Weights of a small transformer language model.
Size: 14 layers, width 320, MLP 1280 tanh GELU.
Architecture: learned and rotary positions, no biases in attention or MLP, tied embeddings.
Training: a variant of SOAP for these matrices, 4086 steps.
Each number is 500 + 40 x the weight over its row's rms, rounded and kept within 0 to 999. Layers, rows and columns count from 0. Numbers have three digits each. The size before them is the row's rms in percent of the matrix's.

# layer 10 MLP up, 1280x320, rms 0.109, rows 442-491, columns 256-319
092:549490463479592419514506457529462486563484473492548411536531537516555441525521484561461511532602451513470451581492449511556482556545492575518469499494542449474501484532544509472490476522475464
104:584520528489477506471466466476503526549503540533490475478552502465514514501481447509499485529509392451440474503558608489455486502520480534493493461532452500481426531539522432441526505537549531
102:542585552486468540571425478476533440529499530505454518555474513468435546535498500506445482529491478504485547515541586535527465498533537456497569546486473588518560494544464493509454506521555501
106:549551512451495493455487503519463483477508422480527512510519591495526488497454529497469396508490520548513440557512437373532475515562549528521583513504454520503487479492537490504501479517506518
095:465429508541547470538507492506543452492456589520519600529527505418483555391442543482500446523540397504505493545527542507474565501510531488474470479619552508471501548563485511519456545526514536
093:471482445466480527485460494533509498449487573497533530545508465465492507496499490510503495507491549532538495464485542449456450475474557443541512561546494500562492574501524488502526451544481516
096:523534520472454504490459437566512453492495529503507487433490431473545508491511498573549454506532501466542485457526467528427527515496502484456483430490532550524596498500552469563531502429494537
103:533526516529524501528524540545491561488504505539432499521547475529463525544483535517571520526528472477483459440495470498516521523426451499504474471529488476429490551532511466507517499527505513
095:492463507486510477570527557510524456512617538462462543526538505459515429468482534565489483469524514446469475482540399518494549467499556464512453432568517496427479506593512522438456463586466487
099:526457515492442460428566524515482517495537509493512504447544541525534438511525535480499454503455486517516466420468464458445442441519444474522496488546520509546549523549517475491526441510512510
108:465465451534497549527495484521456451524579525487550439537486483517528586598521573443528487447531483440468492499506456468506523488496532513532445521599555516503498537525545485458541521480502521
106:424490493519441429494521493497573485541535503482445511421471497498534516582505554446486561567526487545435492462512474575516378507503483463527491491583509443500512518565463521452540492418511489
100:483539503466502566528466545438533502444588470484469449574553553426533449497520574512476446455470535478546481496570598486482452513463418492471463487449479484456510522545519442546584503500496471
109:496500508550498513441485465553521525445542466475494472515449514475551494486543424510459495523487526546444523467505483448515477538475456543526513564517432463483465555463533514520496497517486405
095:601469474521525458541546567525490602524463473486447462543429568501479492542538473494575508522453443446521534510530474447529484539508511406517482501473458471498514474544522440567501532483470528
102:551462524500566499451482473473470539488464516482525511501480498511550506502487573434533493518533496452524518546421570512487420489547429427416446490431485570475496465436543486515484539476473501
102:488464493412446488432509474523471486471486502471554490454486509541504515536486480413479515520448488564535573517562467529447532557495485513539484473529512560400503561512496522447509494474470481
098:539542531512491456477495437513459566499441539531516543509474494544460472500534525546480501503504440524504499509477454505543452495435542487478555522474519532478471566573520511526517471442596571
108:522466481495446574538545522530508502478518549484485558553513481514525556509442466524491482421489518488527476447464507548507526505555466561502433497471484488474467536491553505443508462531563524
107:518435523515526513445471515489513527532538500466529521511485462436505507565512446507563512472532568546440506493517494517494468543618467507529498428534514588513474535534533448572445512488518484
095:448469496498532466546476496462469595508539569489601575485495493491519443501462405541510529494468431485471468474581504433469490472441461422486498506588455546506376578524512502549442523418553470
110:482475442463472537463583470399504502428514452511549496520422523426533521444509506558542493530470544476535503463499556495473486460429517513446499532506529453505580506518475478499554490452474491
094:550456517407534504494476468526532431502486408435484490532497443462479519456516504476551546553471534542492470541495542529510601432590506522474507484461538436540552568535442534596503494469430441
104:538504501477501518524480559494506442492541517498522485523529513463519509519450444487542403493506530470494535422506578528458557517529490530424537471509585467457525512479545468582581482479428621
097:518470548543474494440482513514508533513543487554395533554454566449403450470505574522545486458434529502527520484547458481560437461454516476530494452476446523540535541428450540478446543535460517
093:507472565521547509490479468541495501468532484504512545554479475468456478449437485439489566502587498488524552489469513486438482568538534526494548522534509465486498434509440555501481527525511548
105:443539564435538557456553504535513585463493467496488488487464524512483447470507449486488476465453473532470514574446488498504514569467488510573500511557520513509488543488493461525521406549497663
102:488512501567451524475560474540504501586441499452460476498502552526521483471490525497504584500501555636592537482483547523456459564471481458465499540503485472494523485441512369443476572492465504
095:517463501483485516550492556481498450525461545449519552509492512525510507508526468504509446537488517446526396428467550544501492495528550458479451453554525483469504485582557489449540480423469517
101:477520498498531501507520543477453499537528450492572489582498476487449582443479546522512456472457540497511491498504543521534496503506505532484414497466504461473513523498531466471494465526577480
097:479473473487543496506589518474466416518519566507530439415491550480537511423489475553499445497574494566476481479528500518545566508485531496514568434480582460449459481423480445530482437463532500
096:575534417508456451490536481526457507493515546500469517604461538522530524520537513425483444421464497481495461456444478531451456405522473557474519506527484536470514479476459488491485489547516452
100:509499432564450551540527506480502486541513433456452442453509532553471517528426526495497507510509511529460540507546475539447498625499494558468568518479421500547548516516537499457473470507442493
101:468524533492527464491574487542487502518478537495467521454504491529524522517498503535474478464564456506570471565479468507519457530549499478455492587514544460430467500393438474464423464447494516
107:552508550490474475564490491582506485458481493435539450491522577446455538541432445503494449478533517553497494526454464516459423550507494465507535495549562502555525472564517524482560399527533514
098:585510501415492454549542553515508507433441499485517520453472584519478511498503501534413516472505473409454563487491464460527507474510523490452493496454504455483522456498448490501502509527455450
096:497531567486509525501486505478476563447461433512562481513503440581504506466485569568428504532522469468518586535488477495491491455506528541541349527509500474485520501483498602584516504502494523
100:468525550578450542420526461428500448515529537497548437513515481406512515521471477567479451532506560521522543485467541463537481524539547554486529500440509468552579489463592475532502491590491523
102:510549504523478478513445473543469480526491446538464520434511576510585514494409536447517534478562555555489499535503519526505574500449511457553458442485511527508487538497505493527513455496466522
099:537440492516492492490505435452517551492535540493494441481491502498499500584504474443501477481449610515522540421543525522455481569512483440487535481513552537474468514559514422478566529545559503
100:499517485508459478515427518523498520487474445475477475542494433560567483527467528479446490485477501540521458508529389464435530539462466514391469544511534437574514488572472529539534508514493530
095:461520526473455469486494541452477522447536414524537499389472523598459419515407484465493492521562484511516444487496535483484518559482499544537509446460459490570519446499493517492559440527497455
102:499472583502521564526566516520490437517606537550518495510519511498474593494520444527451480451526536546550427507530563454495466476541530549521512511483502534515531475474514441512491472561491497
099:547551465454497530441495577495480465525486520501466558531523548546406505449491513535500474490483509497545435515509522396471438557472428471521501523512457533539541430506492446494428481569553505
096:493492545541548554491473480436555462479495512585559486441489466495553460484559480468457557503515498493404603480519561487548508451477539502504502494460481560490547507506501451542511554431514509
095:470485493500494546539512574491565437459496477487508554569522543419477411486502465465523516391506518483556534522484513443510456577438518583505507492528531543447518475477496437458467497473483522
103:551503485452542485504595558541401524529515506451469526524520457572524471514437498462414452514531513495512479493495522412449516534501440533520471514449375557468519519489466480513460512512552472
096:460557454536538479474510545537494540469403521545454525579469442504486516495499568446513418564534522528469490490483486463538486461524523429475507524539468506495447476464426494455571507569487483
101:489425525482496553606470539496445436471520499508482466480527492488438549451482474426486500480477508538498462537525531463509477562547565486515533539550543571492479543520426422499501446492501458
096:473415520508595525424509505373481548509522529438477489499406520460474482518514520516447440512544461455479538515452470492425509518503525556491560536499558492488506531543488476507490457503554469
# layer 10 MLP down (transposed), 1280x320, rms 0.12, rows 442-491, columns 256-319
097:509506482577499515481501455515530542632548497539537490503500563578527482486561469510511510517489575447486523418529504481455469527499446501553466501519525475572501433555387472460473456490465463
105:503532431508514487501479420540545513552533460540481434539458479524447477539486538447558547416472479502473510486465509530483527430347586466560465460503489595469539441498578476505518524516510490
087:472432465560488427505563509538478557448489423560509504536563481522489526447497543517547506500405514489465485437467460467434475498520455569447461572500513453437548536450510493493481480453452501
107:498498449468505504502414464445455447477577509493486548510462504505495550468467534427470499481554560482502521541591504552444475475532464466482481511573497526533472504477407500524494581536446494
092:489556554495547533483501541483479544503459551521445502521565494469428529484513530467533472435517479579536474497522464578575540540473559502452496532443488453566491499547499488529501509565450523
092:500514489551503473478534511521514561372489429471542517513481518568478488555491500433522451467544518530456548469480505495555475530517514491574506457524573503502494508473462511390504555491466505
099:490433514514530555463558536471481552502524480458472561488465394585566478491500518465530571493549491552465520551539494502563449524524496448498472517494553454542419526523463492467477525614509470
098:559516476537517511516522444505495455560507576495511406473475478506519453457533507519522568487524436469525547526572480530501474539465525541489557532489436524450485586571419472536463540547563494
102:445548475548490455497524478459546476506516430569533548466517437448448605498510481490505530437569531533511437505465509556460503488412484474541496488417551462533519548541520416437436484487565511
094:403533477498525545508544444485530453379402497440559500468501485505515490478487547515516500497511535485426455468506481455511547515470513398494501531477465481510484493505501477521518475506543479
111:578523494579531483496454469436557520459527504430512439494524522463519519506517605497497485498530515480487524465550496435555439533464538435481458470537510562501565511505502503497546483508472497
114:520481542518447525496495587527448574603538464606556526533547480481523506529452528525490472467522469545512504526474504517538477534564511533463535448529473532623499508530452433496549505470509482
096:483584461505538503506476504491502499612482546538533428483485555474489491504490461629515564491551476466556463520464526482503520477565493490492512520509529488567463529491526521523565459536502491
098:549507449489455487457529446533508466521598510489433498458522427505552424460537422467529496549465479551415514411555492417524478446554491509515476490509523467429538504476479548490477468450505446
099:420455499508526481514428555527442474455516566475485494459514500475489486498532468460456505473588503488538556519523604567539538493503463414493592507514522529539452477480580536503584478499416455
099:499501442446452507494479510544502471567514469441449535532571505533481553405449525525574496501419538528466566491559486494477531517456521473531503586496500422495525473518466489525450493498528544
106:441573537464544527459530535516466505535473554468508492469509530506495453418565533468477502493491449450522543483443550499479480490579489509473447508499475539463530549466568482486549554471460494
092:506442490464504490569465514478564490407510561535495433496547481514554512450461468449543491459492541459520533523521535475482432498588526492501528504497519456426479552467570553555464550556420491
106:534533447486473399554461480426440435425538509498499542585568459494544506549540544537587527492555522476442469506441502501507444459452496402476508521413511519524518536590490513485537444510519498
117:521490479488513449514504458483531491416552515457475484527431500507455513496469509487549503499536438458488452479539496531490444533478457438514423476469453473524550448474486447511470511538542499
096:564488475505473466504531421477437458531577443479466470502468528540487541543506506535508552516484547539495457582481506564496438536497606491479453481439472462539438497522489441500517536513520531
118:494462514431494436445540492476565470526475497490503435494486506476538547502458487480592518503482471495462452494512504571421482553445524536468544465463470473507456421471520505447539502418467491
099:533522503518466507436455487437465497557544524528622498534541477523497527487478484479523450501459515446543477504522446402523471530481500509545526503522495524465405406409506463470505513520529562
107:509416496416499549517512493507498494518487506571439454420477535529530551450543512509504460571479550541472452394522518551471457533434508509516519517480493573480511498575556526493474570518456526
100:525508425510510538481451479526521482508474482471552455505533494522532509489512550526514416426462507481498504485470442463489476401506457496559522500439564507542566500468479510530521550559472473
099:446515410497556434470456570537558490549501511501518554496557492495539480541511430515544469560541501518520521529558507476578492380429527536484526567489494502544508484489556489506509497551486520
106:480544572565507460488466529466568493450523499537518569526450524481449499483479515490446525459566495441442506485456548545486556521463519532530496496492529532592479447451480490507599507528514527
091:508508502526508485528556440544505458542523487514553481517531415524497513384580513485463476462540544465548499486492498517503585460519430476523497504476531497565499493512489563481463641454476491
101:442547469548501499447488400463480551572437527539413463525457519539518514516466514475429438473490531558539503555464526579454461546493480511461530520566502482445494477512427476547452530509481480
100:483519450519473474482456460450456537426499460448455485558532509487489468446446431469475576507591512502473488511516497486551575485549496480521571535475480533481477505451496511595505526563520560
099:480552559534574514435470509469556523603557509566547491515587446471471500536511454396450516509518509467511487540484513496506516516498541527425548556542471526573499463500540494540505417459499533
095:468461523509491494451462503475613535484542552512483568422429515474493513474481575528570587498497525483458514556537601547552453560505512469617529517512479443508520527500484506489479547466494524
096:503486492430534525481549473435488494481493503469416513541534516575579533455496575443507555398563536468506470541493464520502554414502546498562512498540494505430485514507473428447528442482519477
100:454475515529524522504505468476601470545495504471443503433551533536515522510521478519481554510451467537499505458481429474557478549472481543549448489494526546498494566530443535455484566570555496
109:616520526482481445453491488471478485510465530522530475563489516529537543519585450479487420521452548529567579512513474466513441495445550519495502449515548551563466470495491498409528503426544569
111:495480478549480515450510540500441438448531466448493463574548552427519495429484480449415540470455487483510503467467444437537547537527512476448478453479445565525466494476435480618467456542505487
104:502513527471500600475497475486532422419487506517477569568491489521518510526462488430542514487465512519391476518506523480523557500443502472496476426492518434470469498459525527487534488484477541
100:482515500455555498492466476496511496510488461524482478524487454507468483527543517569495570458485506536449517493550476477522520524535527461500495476522490506422495513542555501599457455503510540
107:523482505463589515466481544550586578479525573566569590501488538501516504603435532490529487507514491509477492413518523463560474468544545504426483568546502490467504498529487482526496508446484511
098:435474485497557494502482507523531486559525505486428487552483548464570530460525599476533488465473553522447457498507488453529484574545443543596504479496494452483438451499490526451487514514502561
100:471558525544561516468534445468489488597408421518542481482528466536470531465500547529592553512518522548445477456482560530549534529418507488549474462536518494457512535508545521522504502538464470
098:505504472517503515506513485580444412477508610552488466535520441470585528420587460568481491411508474514476516513480536526538532517500556528515480510505530495509483501525504518463548493534558480
107:508392555471537525478562457453496461505503477567478467582531411554541561560507537549488549441523476527440445517537509473468566539517522441566482499437533493504499513512535539536475471499492422
097:579536412579529509575462515485571502545515488464448473497530483510539528494543432496427465498499551483509457450538437552422424520500476517476466496475483414557568500535504491519487518462500522
102:498578432525476494573575533517550446536525470418432508573502486492457473533498583463464513479495451528573428480544500496542445588520450521519480521476392461467485473583455522449483477528463536
100:505470492516483430541532449471490537450520485508515517476521482482513475567472458509521468499525493390520477529562535529504525535474477465478558499478458447409467549420496502483535446437540458
118:490520436497434474547462565528546407494532514454496531443504496519472547578477510532492528471530499479475523504485519490517461493489573479514528497434480507481531493527484468494466691531489535
094:555540553493496439515560545481464510434485386484420424570596491459572501415509476524454509545561526516474438488510527478525495462444550532446548444446475459519540539485562505524439403487500504
104:458413499479523583499452526556468480523525572477403472509494481543550524541496535467544504589525550499514473530517514505509514516527512446523542530504499514531545469484498445528515464576458483
098:492503478546481509535513508422500449468513518539563534550475536518424445546457486465428509502507502478357441414461429482509477515511475500516465554467566483469536525456533517560449499534457447